Weights of a small GPT-style language model, trained from scratch on English Wikipedia: RMSNorm before each block, a variant of SOAP for these matrices.
Each number is 50 + 12 x the weight over the matrix's rms, rounded and kept within 0 to 99. Layers, rows and columns count from 0.

# layer 6 MLP down (transposed), 256x64, rms 0.189, rows 25-79, columns 0-63
41 49 52 63 44 68 29 59 27 54 83 39 42 40 44 74 36 43 62 48 47 27 30 37 64 38 45 67 56 41 22 50 60 61 52 60 53 75 69 63 48 57 46 52 23 70 42 58 37 70 39 46 54 66 56 49 51 33 45 43 50 28 37 46
56 58 72 52 15 68 51 46 51 47 53 21 64 58 64 60 58 60 47 54 61 45 43 57 54 55 43 47 29 65 70 57 55 26 70 45 75 38 44 35 41 50 38 59 55 61 51 49 59 40 48 74 42 79 71 47 50 47 47 50 50 66 32 45
60 42 51 65 42 40 64 52 50 49 32 36 65 34 60 50 57 48 38 68 22 71 45 49 27 57 56 55 52 76 65 30 47 59 45 56 28 40 45 76 47 59 16 55 41 49 63 56 58 51 40 29 76 46 49 28 39 59 59 63 64 37 54 39
51 32 24 49 35 37 58 49 64 49 22 61 70 69 65 43 70 41 43 42 44 45 51 52 61 55 37 49 59 43 65 48 53 47 44 55 52 52 43 44 41 52 51 35 60 47 46 62 41 57 46 47 58 62 53 41 62 38 50 76 37 44 38 42
41 47 52 62 33 34 64 57 38 42 51 71 43 45 47 40 66 42 48 47 35 35 55 49 57 44 40 48 59 36 52 43 54 37 54 49 69 34 48 44 29 47 53 51 57 57 59 48 43 49 36 42 51 36 45 52 60 40 54 52 49 47 62 40
44 56 63 62 56 75 36 58 56 58 46 41 42 28 26 30 34 66 47 61 28 62 39 40 43 21 60 49 36 57 41 49 56 48 59 48 54 63 39 53 42 68 34 43 61 55 50 27 37 52 55 37 34 39 50 72 63 37 64 64 69 65 46 51
43 67 62 59 42 52 51 52 67 39 32 80 50 42 30 43 42 59 52 55 46 36 35 64 49 50 37 65 49 53 55 36 42 43 51 55 63 57 54 41 55 54 37 52 42 51 48 43 53 48 62 52 33 42 52 42 50 24 54 46 61 51 50 57
48 56 67 61 35 31 43 54 71 59 59 65 70 64 60 27 55 58 58 63 42 46 55 64 59 73 50 32 70 38 52 32 39 47 56 48 57 60 33 48 66 52 40 52 54 48 39 44 56 51 45 54 38 61 35 50 62 57 48 47 56 59 56 56
70 58 69 47 58 41 48 69 47 43 36 30 56 58 60 52 40 57 52 56 41 32 74 35 58 47 56 55 50 36 61 39 38 64 57 69 55 57 33 50 52 37 48 41 57 71 40 42 40 58 53 55 37 57 45 48 48 60 84 50 54 48 52 46
61 34 48 58 56 37 35 49 51 31 52 47 43 46 35 62 40 49 25 60 49 32 62 45 85 23 45 49 58 32 23 30 68 66 37 37 61 37 41 26 67 54 45 60 57 49 37 65 46 43 61 51 62 52 71 37 68 49 45 40 34 77 39 46
38 40 24 27 44 61 87 45 52 51 31 62 73 56 41 27 49 51 56 80 71 63 50 56 40 55 51 63 65 67 63 54 38 59 65 33 41 58 43 43 64 46 51 47 49 31 60 62 46 57 47 58 56 24 52 56 62 51 62 64 53 45 51 78
46 64 62 62 48 57 33 58 49 46 51 59 52 48 74 52 45 53 45 58 47 36 47 38 63 58 36 51 45 39 49 40 58 63 60 61 39 55 58 48 47 52 50 52 56 41 60 55 45 51 47 51 57 58 59 32 47 44 40 70 27 44 32 51
73 25 22 65 43 55 50 74 56 52 31 57 44 32 77 37 66 38 45 77 55 65 77 53 24 49 46 58 66 55 75 39 41 49 20 44 38 37 36 58 41 55 37 55 17 41 58 62 45 55 38 54 65 68 29 36 54 45 51 78 70 57 21 48
49 44 54 62 39 49 63 54 37 45 39 53 59 49 56 41 52 60 65 52 56 53 57 37 50 49 39 49 44 44 80 52 42 52 49 50 58 45 39 55 37 44 38 44 50 50 53 39 51 49 55 44 47 45 40 43 62 37 49 65 74 52 34 38
35 55 52 55 43 29 50 50 35 47 60 30 30 49 49 67 45 52 67 70 54 29 57 56 60 43 55 53 50 47 67 36 43 36 43 41 61 64 68 62 60 47 43 50 48 46 59 46 50 40 57 59 68 62 57 43 41 56 40 41 66 53 45 31
58 65 65 46 46 38 48 24 50 46 42 74 49 47 62 47 41 43 45 47 62 46 59 55 53 46 38 56 48 43 48 57 50 49 49 52 43 38 55 31 45 68 56 45 52 47 43 32 54 29 51 50 34 40 19 69 54 55 67 57 53 41 46 49
43 66 63 45 35 57 57 47 46 53 69 50 44 37 51 54 52 62 66 60 51 57 59 66 46 56 70 55 44 56 38 66 63 36 43 45 44 57 51 40 54 42 54 40 49 56 46 14 33 48 53 57 30 60 65 54 41 46 43 40 65 61 57 50
61 16 39 70 33 48 43 58 49 42 60 22 65 43 25 32 38 30 71 48 47 87 41 66 29 03 65 40 43 81 46 65 56 38 65 30 43 19 62 53 45 52 40 74 31 51 34 47 54 68 57 56 59 64 60 14 31 63 74 28 50 46 48 55
53 60 50 34 67 59 32 44 59 54 58 22 70 43 34 49 61 50 43 51 60 57 49 45 39 42 58 50 43 37 54 69 49 49 62 42 47 58 47 36 51 39 71 43 44 45 51 51 55 53 52 44 43 50 41 43 46 59 61 48 58 52 46 52
61 68 49 42 50 48 63 46 57 56 48 61 44 48 33 50 55 55 38 51 56 57 60 70 51 54 67 59 57 81 71 54 51 59 40 50 54 57 53 47 35 55 48 46 29 33 44 56 59 37 34 80 56 42 54 23 48 61 61 41 58 66 52 55
51 26 34 56 39 49 65 42 45 41 47 41 46 54 45 55 44 63 57 39 26 51 45 41 31 53 57 75 35 62 43 63 62 50 53 55 44 50 67 58 45 44 62 78 55 37 43 62 40 37 69 35 63 43 67 38 56 45 30 51 31 56 63 61
32 78 62 49 61 54 52 60 45 47 43 54 42 47 55 42 61 58 34 63 39 33 47 63 55 72 42 63 60 52 42 35 36 58 62 49 45 60 57 62 52 52 54 35 43 50 54 50 56 61 53 50 76 63 59 34 54 42 35 58 41 50 49 65
55 56 51 59 28 51 60 52 37 42 51 44 52 46 79 45 30 84 64 34 27 73 34 57 44 34 53 62 44 52 38 44 84 28 27 40 59 61 76 32 59 32 46 43 58 42 51 51 34 50 55 55 40 24 53 46 50 42 65 46 70 34 49 31
71 57 65 51 30 47 43 34 56 61 35 41 56 58 43 28 43 64 64 42 40 59 53 45 42 46 38 47 59 38 55 52 61 50 43 37 89 49 44 34 32 48 66 54 45 49 43 54 44 43 57 65 46 37 37 45 69 51 69 61 82 51 61 47
55 27 71 61 46 57 56 61 45 47 44 23 30 42 40 41 50 68 43 41 48 58 43 43 57 33 42 41 40 55 46 45 59 54 36 60 52 55 63 60 31 62 65 52 42 48 42 59 30 76 46 47 79 55 62 51 36 50 57 43 44 59 54 40
57 53 49 32 60 31 55 16 42 43 27 55 69 69 73 56 45 55 62 54 48 54 37 61 47 48 57 41 55 34 40 51 52 43 37 30 62 75 44 17 66 53 51 76 53 33 56 55 45 54 57 58 46 56 35 39 56 68 68 55 26 36 54 38
63 66 52 56 48 59 40 44 46 49 34 61 69 61 58 32 36 59 56 41 55 56 51 42 48 51 30 46 46 48 70 43 55 55 45 59 53 29 53 48 33 54 52 49 55 53 76 50 34 38 54 59 44 51 37 71 65 50 61 71 67 47 62 66
31 44 38 78 46 35 40 42 43 49 53 37 53 40 56 55 52 55 34 64 62 43 42 52 57 33 51 55 54 33 61 45 52 48 62 59 67 59 70 47 46 53 33 41 46 51 17 58 48 34 58 50 37 56 47 59 43 50 57 46 52 45 47 40
70 38 49 55 68 51 31 48 50 49 61 33 44 72 57 60 51 39 47 33 30 57 33 43 74 49 53 63 45 51 65 50 66 50 53 88 43 71 58 53 56 48 54 39 41 45 50 77 56 60 49 55 54 61 63 38 49 42 34 55 34 56 41 43
48 64 41 36 65 30 55 43 58 66 56 51 58 57 42 55 59 68 42 48 46 36 44 45 56 52 62 71 48 44 61 40 52 56 41 58 59 56 63 54 39 56 66 49 41 45 43 65 75 56 46 52 42 52 54 46 36 56 45 67 54 47 50 57
45 69 45 42 49 39 56 46 56 66 29 56 65 48 54 52 60 51 38 58 34 63 60 46 59 52 44 61 63 62 68 47 56 37 46 54 41 43 47 44 54 62 61 55 46 48 55 58 47 26 57 49 45 46 41 48 48 60 71 72 53 33 57 67
43 44 40 49 60 28 33 52 67 62 51 72 58 53 64 39 62 77 59 59 35 48 66 33 41 46 52 45 40 51 46 50 37 43 66 39 36 58 50 23 46 56 41 49 68 49 38 45 72 62 51 41 59 44 41 37 66 42 58 84 72 45 67 46
43 48 71 70 40 45 43 37 87 43 35 47 62 51 48 46 48 67 42 52 60 46 49 55 39 54 57 32 50 34 67 31 43 63 39 48 34 70 45 49 74 45 48 67 28 54 70 49 64 33 57 53 46 41 33 70 66 52 73 36 66 50 69 51
39 37 51 56 51 59 44 66 61 42 34 32 72 55 24 70 43 64 49 37 57 50 49 21 65 50 56 41 50 46 54 36 53 48 28 49 54 47 48 48 53 43 62 49 49 56 17 45 47 54 46 61 43 39 60 26 45 60 56 54 41 79 52 44
54 56 50 55 62 35 46 61 58 48 48 60 60 54 30 60 34 75 50 47 67 56 25 47 77 33 52 34 53 27 49 59 49 54 30 71 50 43 51 35 43 45 52 59 54 42 44 48 59 40 64 45 32 54 61 43 32 66 46 58 38 59 46 33
41 50 50 30 54 54 57 47 42 47 61 23 60 43 37 64 43 43 70 48 80 60 37 42 52 74 57 45 47 41 34 58 56 56 65 56 37 63 54 56 51 35 63 59 52 61 49 56 53 26 46 51 43 44 33 49 48 67 34 27 52 53 53 42
49 65 52 52 53 43 51 36 40 53 59 56 37 34 27 31 44 45 59 54 44 46 40 74 51 54 61 57 62 72 58 44 41 65 60 52 39 63 61 43 53 58 34 53 55 63 40 40 54 40 43 65 47 41 58 53 33 46 30 44 66 81 52 38
33 51 44 48 45 37 62 50 52 38 30 60 58 35 81 40 58 54 45 69 51 53 33 45 28 58 30 47 41 46 67 46 42 54 66 42 68 46 51 35 44 32 60 53 45 61 44 60 39 52 68 53 56 56 50 45 58 38 35 49 69 54 65 44
43 52 57 55 42 27 65 50 57 44 50 53 54 36 49 40 50 47 40 53 41 54 46 53 41 47 52 56 52 68 47 61 44 66 75 62 42 39 55 44 66 71 55 54 50 55 44 32 45 62 44 49 75 55 61 30 50 38 45 25 44 39 70 51
48 41 64 48 49 47 40 50 62 43 48 69 57 39 66 50 36 32 48 38 37 36 53 38 48 32 30 40 44 40 44 42 53 65 55 57 31 24 57 40 61 58 62 64 63 51 47 37 43 41 56 37 41 63 66 51 44 31 31 32 49 49 45 47
51 53 40 62 46 49 53 52 48 63 20 49 48 44 42 50 54 58 37 54 46 41 47 82 28 54 50 66 40 62 42 55 45 52 61 36 56 60 40 54 44 40 28 44 43 50 62 44 36 45 74 42 39 39 61 41 46 46 63 45 72 40 35 63
40 39 48 28 54 46 54 46 38 36 69 41 38 55 54 62 42 61 51 39 60 43 43 38 73 54 61 60 44 46 31 72 67 65 47 50 71 41 62 47 41 59 54 49 55 59 26 49 53 47 66 46 38 44 61 64 43 60 48 47 30 58 36 40
63 62 74 62 54 83 49 54 44 53 31 52 49 45 61 46 55 49 39 59 61 45 65 43 50 63 44 62 54 21 43 43 47 44 43 49 45 89 67 52 38 59 43 35 62 46 69 53 33 41 42 70 36 58 34 49 60 39 61 58 61 52 44 39
88 41 60 47 41 68 66 47 65 48 08 28 72 46 46 29 30 54 42 63 29 67 61 54 27 58 67 48 51 68 76 43 61 48 53 34 44 52 53 61 65 43 38 34 30 58 53 45 37 30 40 82 59 45 47 39 44 58 73 52 50 63 65 51
56 29 51 59 60 50 16 63 63 54 30 52 71 62 63 66 38 54 71 61 60 36 66 57 54 49 59 38 52 34 64 33 46 38 62 34 43 34 65 80 49 48 19 60 66 42 71 58 70 53 53 62 56 44 42 10 44 46 47 67 17 38 51 59
38 31 51 53 19 12 56 58 56 74 60 15 63 63 48 64 43 64 37 56 51 60 66 70 45 51 44 38 40 58 83 43 46 68 46 36 61 18 52 46 18 58 64 60 36 57 49 43 53 38 43 58 58 55 36 38 62 54 68 54 52 48 62 63
27 75 62 34 62 69 45 45 48 50 61 27 39 45 47 84 44 66 47 28 73 65 17 47 54 35 37 39 41 39 62 80 57 69 33 59 50 66 44 05 40 64 64 43 81 26 47 60 58 61 49 61 41 75 44 94 54 45 45 37 45 48 54 23
59 49 42 43 44 50 46 40 60 38 63 54 42 55 35 49 41 42 39 62 48 50 33 70 49 39 59 22 49 56 25 51 53 65 50 61 30 34 59 50 57 50 34 37 49 78 33 59 60 62 50 58 32 46 70 45 47 41 47 42 44 52 40 41
53 27 51 51 52 56 60 51 54 66 68 48 32 40 57 76 48 28 39 36 57 40 51 60 54 54 58 43 61 57 35 46 41 50 47 65 45 51 45 68 66 60 23 60 50 56 68 57 41 36 36 58 55 49 60 48 48 52 46 60 47 65 40 35
67 36 32 63 49 44 28 48 51 52 63 51 50 49 43 62 67 42 55 53 27 72 52 72 26 47 49 48 65 55 42 50 45 41 58 33 55 48 64 40 40 39 53 55 53 67 57 60 43 42 56 42 45 51 48 37 44 38 53 57 57 43 51 51
57 50 46 54 68 54 26 43 36 47 41 43 37 35 50 57 68 41 83 40 24 44 48 30 64 30 45 68 49 49 54 46 46 50 57 58 44 59 53 60 39 57 40 55 43 53 43 38 63 30 45 51 59 61 51 53 58 56 57 44 52 54 76 98
48 32 62 45 58 41 62 66 44 45 39 31 73 64 51 42 43 50 48 49 43 54 52 42 49 59 50 50 50 53 61 42 46 40 54 60 36 47 36 72 51 45 36 53 43 49 58 51 47 42 46 54 43 69 58 50 53 38 41 49 52 61 54 48
55 61 39 59 34 39 64 59 55 34 23 31 50 42 53 57 60 54 45 68 40 47 54 47 32 47 38 58 57 52 51 47 55 49 46 48 52 33 52 46 43 39 45 50 51 53 46 64 45 36 54 57 34 55 44 66 57 31 68 57 59 49 44 40
73 54 46 59 43 47 68 48 46 48 47 66 43 75 25 60 36 30 45 40 34 61 57 63 36 43 41 64 50 72 59 80 52 49 39 40 55 29 42 60 42 43 64 58 56 71 52 40 60 38 49 67 27 49 46 35 61 55 48 53 54 67 59 55
55 31 52 50 41 59 35 43 58 49 49 25 42 43 21 56 55 56 62 43 43 32 58 39 43 64 39 28 36 56 69 45 49 56 42 52 56 68 53 60 42 51 41 47 37 59 60 57 55 61 42 47 51 60 52 67 51 65 38 54 59 60 47 59
# layer 6 MLP up, 256x64, rms 0.217, rows 26-79, columns 0-63
41 44 27 48 50 56 45 54 69 60 43 44 66 49 66 72 55 54 58 44 56 71 47 30 56 52 44 53 61 40 61 59 31 59 36 31 34 77 51 68 50 57 50 43 55 43 43 57 71 41 38 82 72 43 36 61 33 52 31 38 43 65 49 57
73 60 42 18 72 56 56 24 45 41 39 68 26 71 04 56 43 42 63 67 56 34 54 58 71 50 56 28 66 73 59 69 50 64 14 78 56 66 49 70 48 21 45 57 44 37 42 22 53 39 47 68 40 36 67 32 44 70 65 35 54 67 41 49
56 39 34 58 52 51 60 34 46 49 56 42 51 44 46 42 42 59 45 40 44 49 48 78 50 57 52 48 50 45 55 67 35 43 65 54 39 32 40 56 53 56 45 42 63 50 40 53 53 50 39 48 62 40 43 30 53 35 60 30 46 59 56 40
47 43 41 58 41 54 52 65 56 46 49 44 50 40 63 52 39 49 40 39 52 73 51 37 38 60 53 62 38 62 50 77 45 45 62 47 52 52 46 53 46 48 48 25 50 50 47 55 57 45 55 51 58 67 66 38 44 49 61 24 48 55 41 38
59 57 46 60 50 37 50 63 35 42 31 61 34 71 41 50 45 59 57 62 55 49 52 52 30 39 43 33 72 26 67 45 51 40 53 53 57 45 61 47 49 36 75 45 56 52 48 46 38 34 44 48 68 47 27 60 39 73 34 57 56 81 51 35
49 34 44 53 48 47 38 59 51 34 39 63 64 52 45 52 40 61 79 37 51 57 52 50 42 63 35 48 51 58 55 59 42 61 57 37 52 48 31 49 75 53 38 49 50 40 48 58 42 50 69 40 57 48 38 61 61 49 49 36 56 45 47 48
51 47 61 61 59 44 44 64 62 42 49 61 34 46 44 49 50 28 61 71 35 55 56 58 61 38 63 36 51 29 40 45 32 60 54 63 48 63 32 44 45 55 40 61 27 45 45 22 48 58 44 60 54 52 52 39 63 55 50 49 57 65 44 53
45 54 29 57 35 56 53 53 47 37 44 39 44 22 45 49 35 50 31 47 68 55 45 49 51 54 54 46 60 47 47 59 54 69 37 22 53 35 73 50 63 57 54 55 42 55 43 62 61 37 56 61 59 57 66 54 50 33 55 40 37 32 55 49
51 35 52 54 40 54 55 40 48 63 25 52 58 42 22 56 28 43 30 58 62 26 53 57 54 08 65 63 55 61 47 64 63 72 49 50 57 46 59 52 54 55 57 62 41 42 37 55 39 55 70 68 51 41 45 50 56 31 59 74 49 48 32 43
65 58 67 43 31 43 59 47 32 41 58 28 35 41 74 54 67 46 41 50 26 61 47 58 44 54 20 57 47 52 65 57 52 67 27 69 43 38 51 58 26 65 49 53 55 45 37 49 44 54 71 51 58 40 42 59 28 54 58 42 52 30 67 45
54 34 52 39 57 66 55 62 45 50 55 41 69 52 39 57 45 56 51 36 45 46 34 56 38 67 53 38 44 49 58 57 48 45 51 53 48 52 54 51 51 42 40 42 36 40 50 55 56 56 42 51 50 37 47 43 49 65 51 48 53 73 67 45
30 71 36 79 50 30 32 37 46 43 43 55 86 36 99 61 79 43 53 57 34 79 61 87 39 53 34 77 27 54 41 37 59 37 49 49 49 57 72 47 59 42 58 60 49 52 68 53 75 52 44 35 61 62 27 64 39 60 25 55 36 36 40 42
39 71 67 54 59 38 48 57 46 39 39 58 44 48 66 68 60 49 58 54 55 33 57 40 62 54 52 39 47 51 45 43 51 66 70 48 52 52 73 45 46 49 49 46 57 60 50 37 29 55 63 67 54 48 78 58 42 53 34 44 49 42 62 44
44 60 60 43 68 35 41 40 61 48 33 61 43 65 57 65 50 66 54 51 35 58 45 57 50 56 54 43 49 44 57 41 39 64 61 55 61 37 51 41 40 46 41 48 57 52 51 54 50 48 59 25 80 38 59 70 46 51 39 66 41 54 30 61
33 24 34 47 45 62 47 69 55 58 62 51 53 35 56 70 38 56 37 30 51 48 26 47 32 62 45 45 48 76 40 62 50 24 63 42 38 54 51 57 49 57 39 43 58 52 60 83 55 41 51 44 52 46 32 49 44 43 40 52 47 58 39 44
50 65 45 60 62 48 56 55 56 58 40 59 61 53 55 51 54 54 52 59 37 63 50 47 50 37 50 44 25 45 49 44 58 41 37 63 37 62 47 51 45 41 56 48 58 54 54 42 50 49 56 56 51 48 47 43 36 68 55 44 57 41 52 57
43 75 42 60 40 64 44 50 73 27 52 45 73 54 40 63 27 65 64 41 68 85 30 32 66 73 52 46 37 52 64 39 31 33 68 41 64 53 25 34 48 71 55 69 58 27 42 53 48 49 47 68 62 45 32 48 37 51 39 38 48 58 54 48
47 55 50 53 73 38 43 50 48 50 42 57 47 63 59 65 44 54 61 57 48 37 41 40 59 44 50 40 49 52 62 51 47 47 53 59 29 50 46 44 49 44 50 68 71 54 46 73 35 48 58 57 51 53 57 46 54 41 33 59 45 59 41 46
50 50 63 35 46 46 49 47 40 52 46 61 53 60 48 55 59 35 67 46 36 66 47 66 65 38 37 43 59 57 31 48 75 49 47 57 41 36 57 52 57 53 62 69 62 47 33 46 51 47 56 44 64 48 56 39 54 43 48 51 50 55 55 44
52 41 62 56 34 50 69 70 36 50 42 46 54 30 63 48 55 34 39 39 55 59 45 53 44 62 60 50 49 11 41 37 47 44 47 24 61 87 43 54 49 66 50 57 51 39 50 55 32 67 53 54 49 36 30 40 25 51 34 61 54 48 52 45
35 57 61 41 41 48 42 54 60 50 49 38 54 48 69 56 43 54 52 35 56 59 38 40 39 53 62 36 44 34 34 46 51 57 58 49 56 35 26 47 50 41 53 40 55 59 51 60 69 53 74 49 62 51 53 44 53 31 63 44 50 37 48 43
57 52 58 53 34 77 36 39 65 46 33 51 36 30 26 45 42 42 45 35 67 55 51 35 62 43 54 34 42 67 85 51 26 49 72 64 66 34 52 61 56 72 49 52 31 37 52 40 48 58 52 79 65 55 52 72 35 70 53 46 48 49 60 73
37 47 45 50 38 50 45 53 73 43 37 56 52 26 72 55 45 38 65 54 64 45 54 48 50 32 61 53 35 67 27 43 50 51 53 36 41 40 80 36 67 54 52 45 43 66 62 51 35 56 38 53 56 45 58 49 51 41 60 65 60 31 43 50
67 52 73 58 65 44 46 54 33 40 50 54 58 28 45 45 61 42 47 63 40 62 60 62 61 35 60 60 59 66 36 69 42 62 26 66 66 58 38 56 41 38 51 35 53 52 29 30 25 63 54 66 38 63 33 45 52 61 41 37 50 68 57 50
44 68 64 55 62 46 55 32 47 35 34 63 59 61 74 52 58 35 31 25 58 60 56 63 21 55 42 41 35 63 47 62 48 42 61 15 54 69 66 31 42 38 71 37 77 34 53 23 41 56 58 51 41 40 67 43 30 62 58 57 48 31 66 49
50 41 31 48 56 50 53 39 49 56 62 46 17 40 45 56 54 45 43 34 45 36 44 65 60 29 58 46 45 59 51 84 48 34 44 31 51 60 46 60 65 47 29 54 62 32 43 43 48 74 69 43 50 47 54 38 37 58 40 41 53 38 23 52
44 57 52 50 38 61 75 60 37 53 60 53 44 53 54 46 36 46 41 52 47 52 45 46 67 47 58 61 33 48 30 72 73 66 64 58 54 65 53 78 36 36 45 57 52 56 22 34 28 59 60 57 47 38 54 58 61 28 57 38 44 70 51 46
54 49 53 29 53 44 50 59 49 53 43 27 64 70 41 64 39 46 53 40 46 40 42 52 53 59 45 39 26 41 65 41 67 51 64 35 55 51 39 49 37 17 55 59 49 43 58 41 45 46 56 48 67 36 49 25 52 48 39 31 49 49 56 44
70 41 52 51 38 62 50 25 38 48 61 56 40 47 69 45 33 65 54 38 32 46 68 54 52 57 43 32 49 46 37 44 59 49 43 29 75 37 43 52 62 44 67 48 42 71 39 48 39 58 58 55 43 39 57 45 71 39 48 20 45 50 56 47
56 50 30 23 42 64 44 39 49 54 65 53 31 54 50 56 27 37 50 66 61 51 58 38 58 58 43 33 54 51 60 61 60 54 47 53 42 64 46 49 44 39 43 39 51 45 44 68 43 52 52 63 43 47 55 52 62 59 68 58 61 56 39 44
48 75 39 19 66 49 62 22 50 45 52 62 47 62 72 54 37 22 78 47 45 67 27 74 43 27 56 41 65 54 58 66 38 46 53 41 53 49 46 41 48 34 24 58 46 55 66 43 63 47 57 43 51 31 58 61 22 59 26 55 68 59 61 60
49 50 61 63 55 30 39 59 48 33 37 78 43 45 41 50 51 22 81 76 44 48 68 50 62 82 78 61 57 40 39 42 44 67 67 69 46 62 48 56 75 54 39 55 43 35 26 25 49 48 36 59 34 38 60 48 43 68 72 46 58 44 45 55
57 25 53 25 73 42 53 55 45 32 30 55 11 62 26 49 52 36 63 50 55 57 44 49 55 44 49 46 49 37 40 78 62 42 55 54 63 24 33 51 68 62 67 65 38 52 53 50 56 51 39 31 41 49 71 65 40 35 42 52 64 53 20 59
36 60 68 47 49 47 61 42 40 28 49 59 63 47 44 51 38 65 57 49 54 88 38 48 58 52 41 66 53 49 49 58 65 54 45 60 22 56 63 35 48 24 32 66 38 52 41 55 50 44 52 39 53 41 54 55 53 42 42 38 73 30 50 33
59 49 60 70 31 16 51 58 41 46 36 61 69 69 35 45 55 69 23 42 68 41 48 51 40 23 68 51 45 57 37 47 52 76 53 65 43 66 69 39 28 47 48 60 55 60 51 61 43 48 49 29 50 38 30 59 42 40 55 79 45 68 57 51
41 64 43 53 63 44 53 53 47 49 29 64 59 50 48 59 57 61 53 43 63 53 43 45 65 33 44 63 62 40 67 46 66 83 50 39 68 41 68 24 71 53 50 59 63 58 61 53 44 32 54 48 53 62 47 65 45 45 57 72 41 35 55 47
71 59 33 54 53 53 58 52 62 60 59 46 47 65 62 40 39 32 30 41 45 63 54 66 60 43 32 34 37 52 43 62 46 42 56 48 22 52 75 58 59 42 51 37 47 50 44 47 48 56 54 35 40 51 38 44 45 53 79 66 48 37 47 62
42 78 32 55 41 57 50 66 56 74 37 36 65 36 65 48 46 60 41 38 63 48 44 60 56 52 40 52 42 49 63 45 43 57 49 47 54 62 67 56 43 25 60 43 63 34 58 68 41 49 58 52 44 55 54 71 32 64 45 57 61 45 42 53
41 69 28 62 49 52 55 38 43 49 53 36 56 38 53 69 48 60 56 48 44 58 57 66 57 60 39 54 50 40 47 51 41 55 59 25 65 58 49 50 45 40 41 49 68 40 50 38 46 48 55 45 41 38 50 61 49 53 57 44 55 48 50 49
49 46 43 48 56 63 33 56 53 50 32 45 59 49 46 37 48 40 67 52 41 59 67 61 62 66 41 57 46 39 36 66 39 59 59 51 57 68 33 41 77 27 28 31 39 43 62 48 42 71 72 31 50 48 49 57 46 66 56 67 32 51 41 65
64 45 46 60 41 55 40 50 53 68 95 46 39 59 53 65 40 70 13 40 54 48 59 52 35 50 71 47 44 56 41 48 45 68 52 64 79 45 47 60 44 56 50 55 35 60 51 56 31 59 63 50 57 38 39 33 58 72 53 48 39 47 62 56
39 27 51 57 42 45 55 50 31 53 59 57 52 52 66 68 59 58 62 42 38 59 61 53 34 50 55 47 46 75 41 67 63 53 64 37 56 63 42 36 27 53 61 46 55 52 60 45 40 69 72 22 72 52 60 55 45 52 43 34 34 49 57 38
35 48 41 76 55 35 14 41 31 36 55 55 73 60 73 63 67 42 35 41 60 64 55 85 45 33 43 67 39 63 30 47 67 47 53 56 31 17 68 55 45 35 63 58 63 50 67 49 72 31 42 33 62 71 52 49 47 36 53 41 45 58 43 32
56 60 66 55 90 63 56 50 59 36 25 96 33 65 71 59 48 25 47 67 70 36 49 59 40 64 46 25 60 57 95 62 34 55 46 54 60 51 44 60 61 59 59 20 80 44 75 59 52 41 44 87 41 16 68 39 38 27 43 84 54 55 54 40
48 63 63 57 69 24 52 38 51 60 43 49 37 41 65 40 34 41 35 50 63 31 61 46 52 58 68 26 44 35 59 70 63 49 56 55 34 39 53 18 57 51 39 31 50 77 52 59 64 48 51 49 42 42 60 48 44 50 54 47 60 37 49 55
73 34 64 80 51 61 20 52 38 32 50 43 50 10 57 40 51 53 51 57 52 54 83 58 48 45 39 58 53 31 61 23 54 59 58 64 46 33 62 40 49 74 19 33 57 64 64 71 32 36 58 40 67 44 16 66 53 66 13 47 52 82 52 44
59 45 53 68 63 47 56 76 39 55 39 44 45 48 52 22 54 24 38 60 57 39 48 51 58 36 61 38 53 32 59 43 38 39 54 54 45 52 43 63 53 59 52 35 45 46 65 46 36 69 42 60 37 50 44 51 42 51 63 61 53 60 47 56
43 52 42 79 35 33 40 57 58 31 39 44 59 54 36 39 45 52 44 59 46 60 54 56 35 46 37 32 52 44 38 46 57 43 52 32 65 35 66 50 53 43 50 66 49 49 70 38 70 44 47 32 55 52 55 59 51 49 68 42 26 34 39 68
46 62 47 69 53 44 47 55 61 44 37 60 48 48 48 51 59 58 38 51 36 70 66 49 37 44 68 65 48 46 65 32 63 53 50 59 46 58 47 35 46 54 41 36 43 48 60 50 61 64 45 44 44 52 56 52 36 56 57 55 57 41 47 41
66 44 46 48 69 58 54 68 30 44 60 48 45 33 53 67 78 30 40 32 42 33 59 37 41 45 58 54 31 24 43 47 52 33 61 28 44 34 34 55 46 40 49 46 78 58 60 59 45 39 38 52 50 40 39 31 64 51 33 35 66 58 57 55
55 44 56 43 64 55 48 45 35 41 47 53 61 64 42 65 43 51 44 46 43 38 51 64 53 52 48 42 49 37 35 55 35 60 50 51 49 57 26 53 47 37 59 49 52 54 62 44 51 41 45 46 47 64 49 53 55 39 47 48 35 55 72 66
51 36 33 56 44 53 52 59 59 48 75 52 44 49 36 67 37 59 43 45 46 59 57 53 44 63 55 63 50 57 59 57 50 55 61 60 66 48 43 42 48 61 53 47 48 41 51 46 68 60 53 62 49 37 59 53 65 31 45 21 44 49 42 65
48 64 55 41 39 61 36 43 67 77 50 36 52 35 58 51 34 41 48 74 59 43 49 56 67 51 54 48 45 50 62 40 42 51 62 39 42 70 56 49 51 48 56 66 52 35 49 74 59 69 41 33 61 55 68 73 60 42 56 55 55 32 31 72
71 70 59 72 58 36 62 41 51 42 57 68 41 73 40 49 56 34 54 60 42 49 50 60 40 67 56 57 37 32 52 40 49 44 54 63 66 45 51 49 44 45 64 66 49 52 49 35 61 50 39 62 48 42 33 34 24 59 53 44 61 35 58 54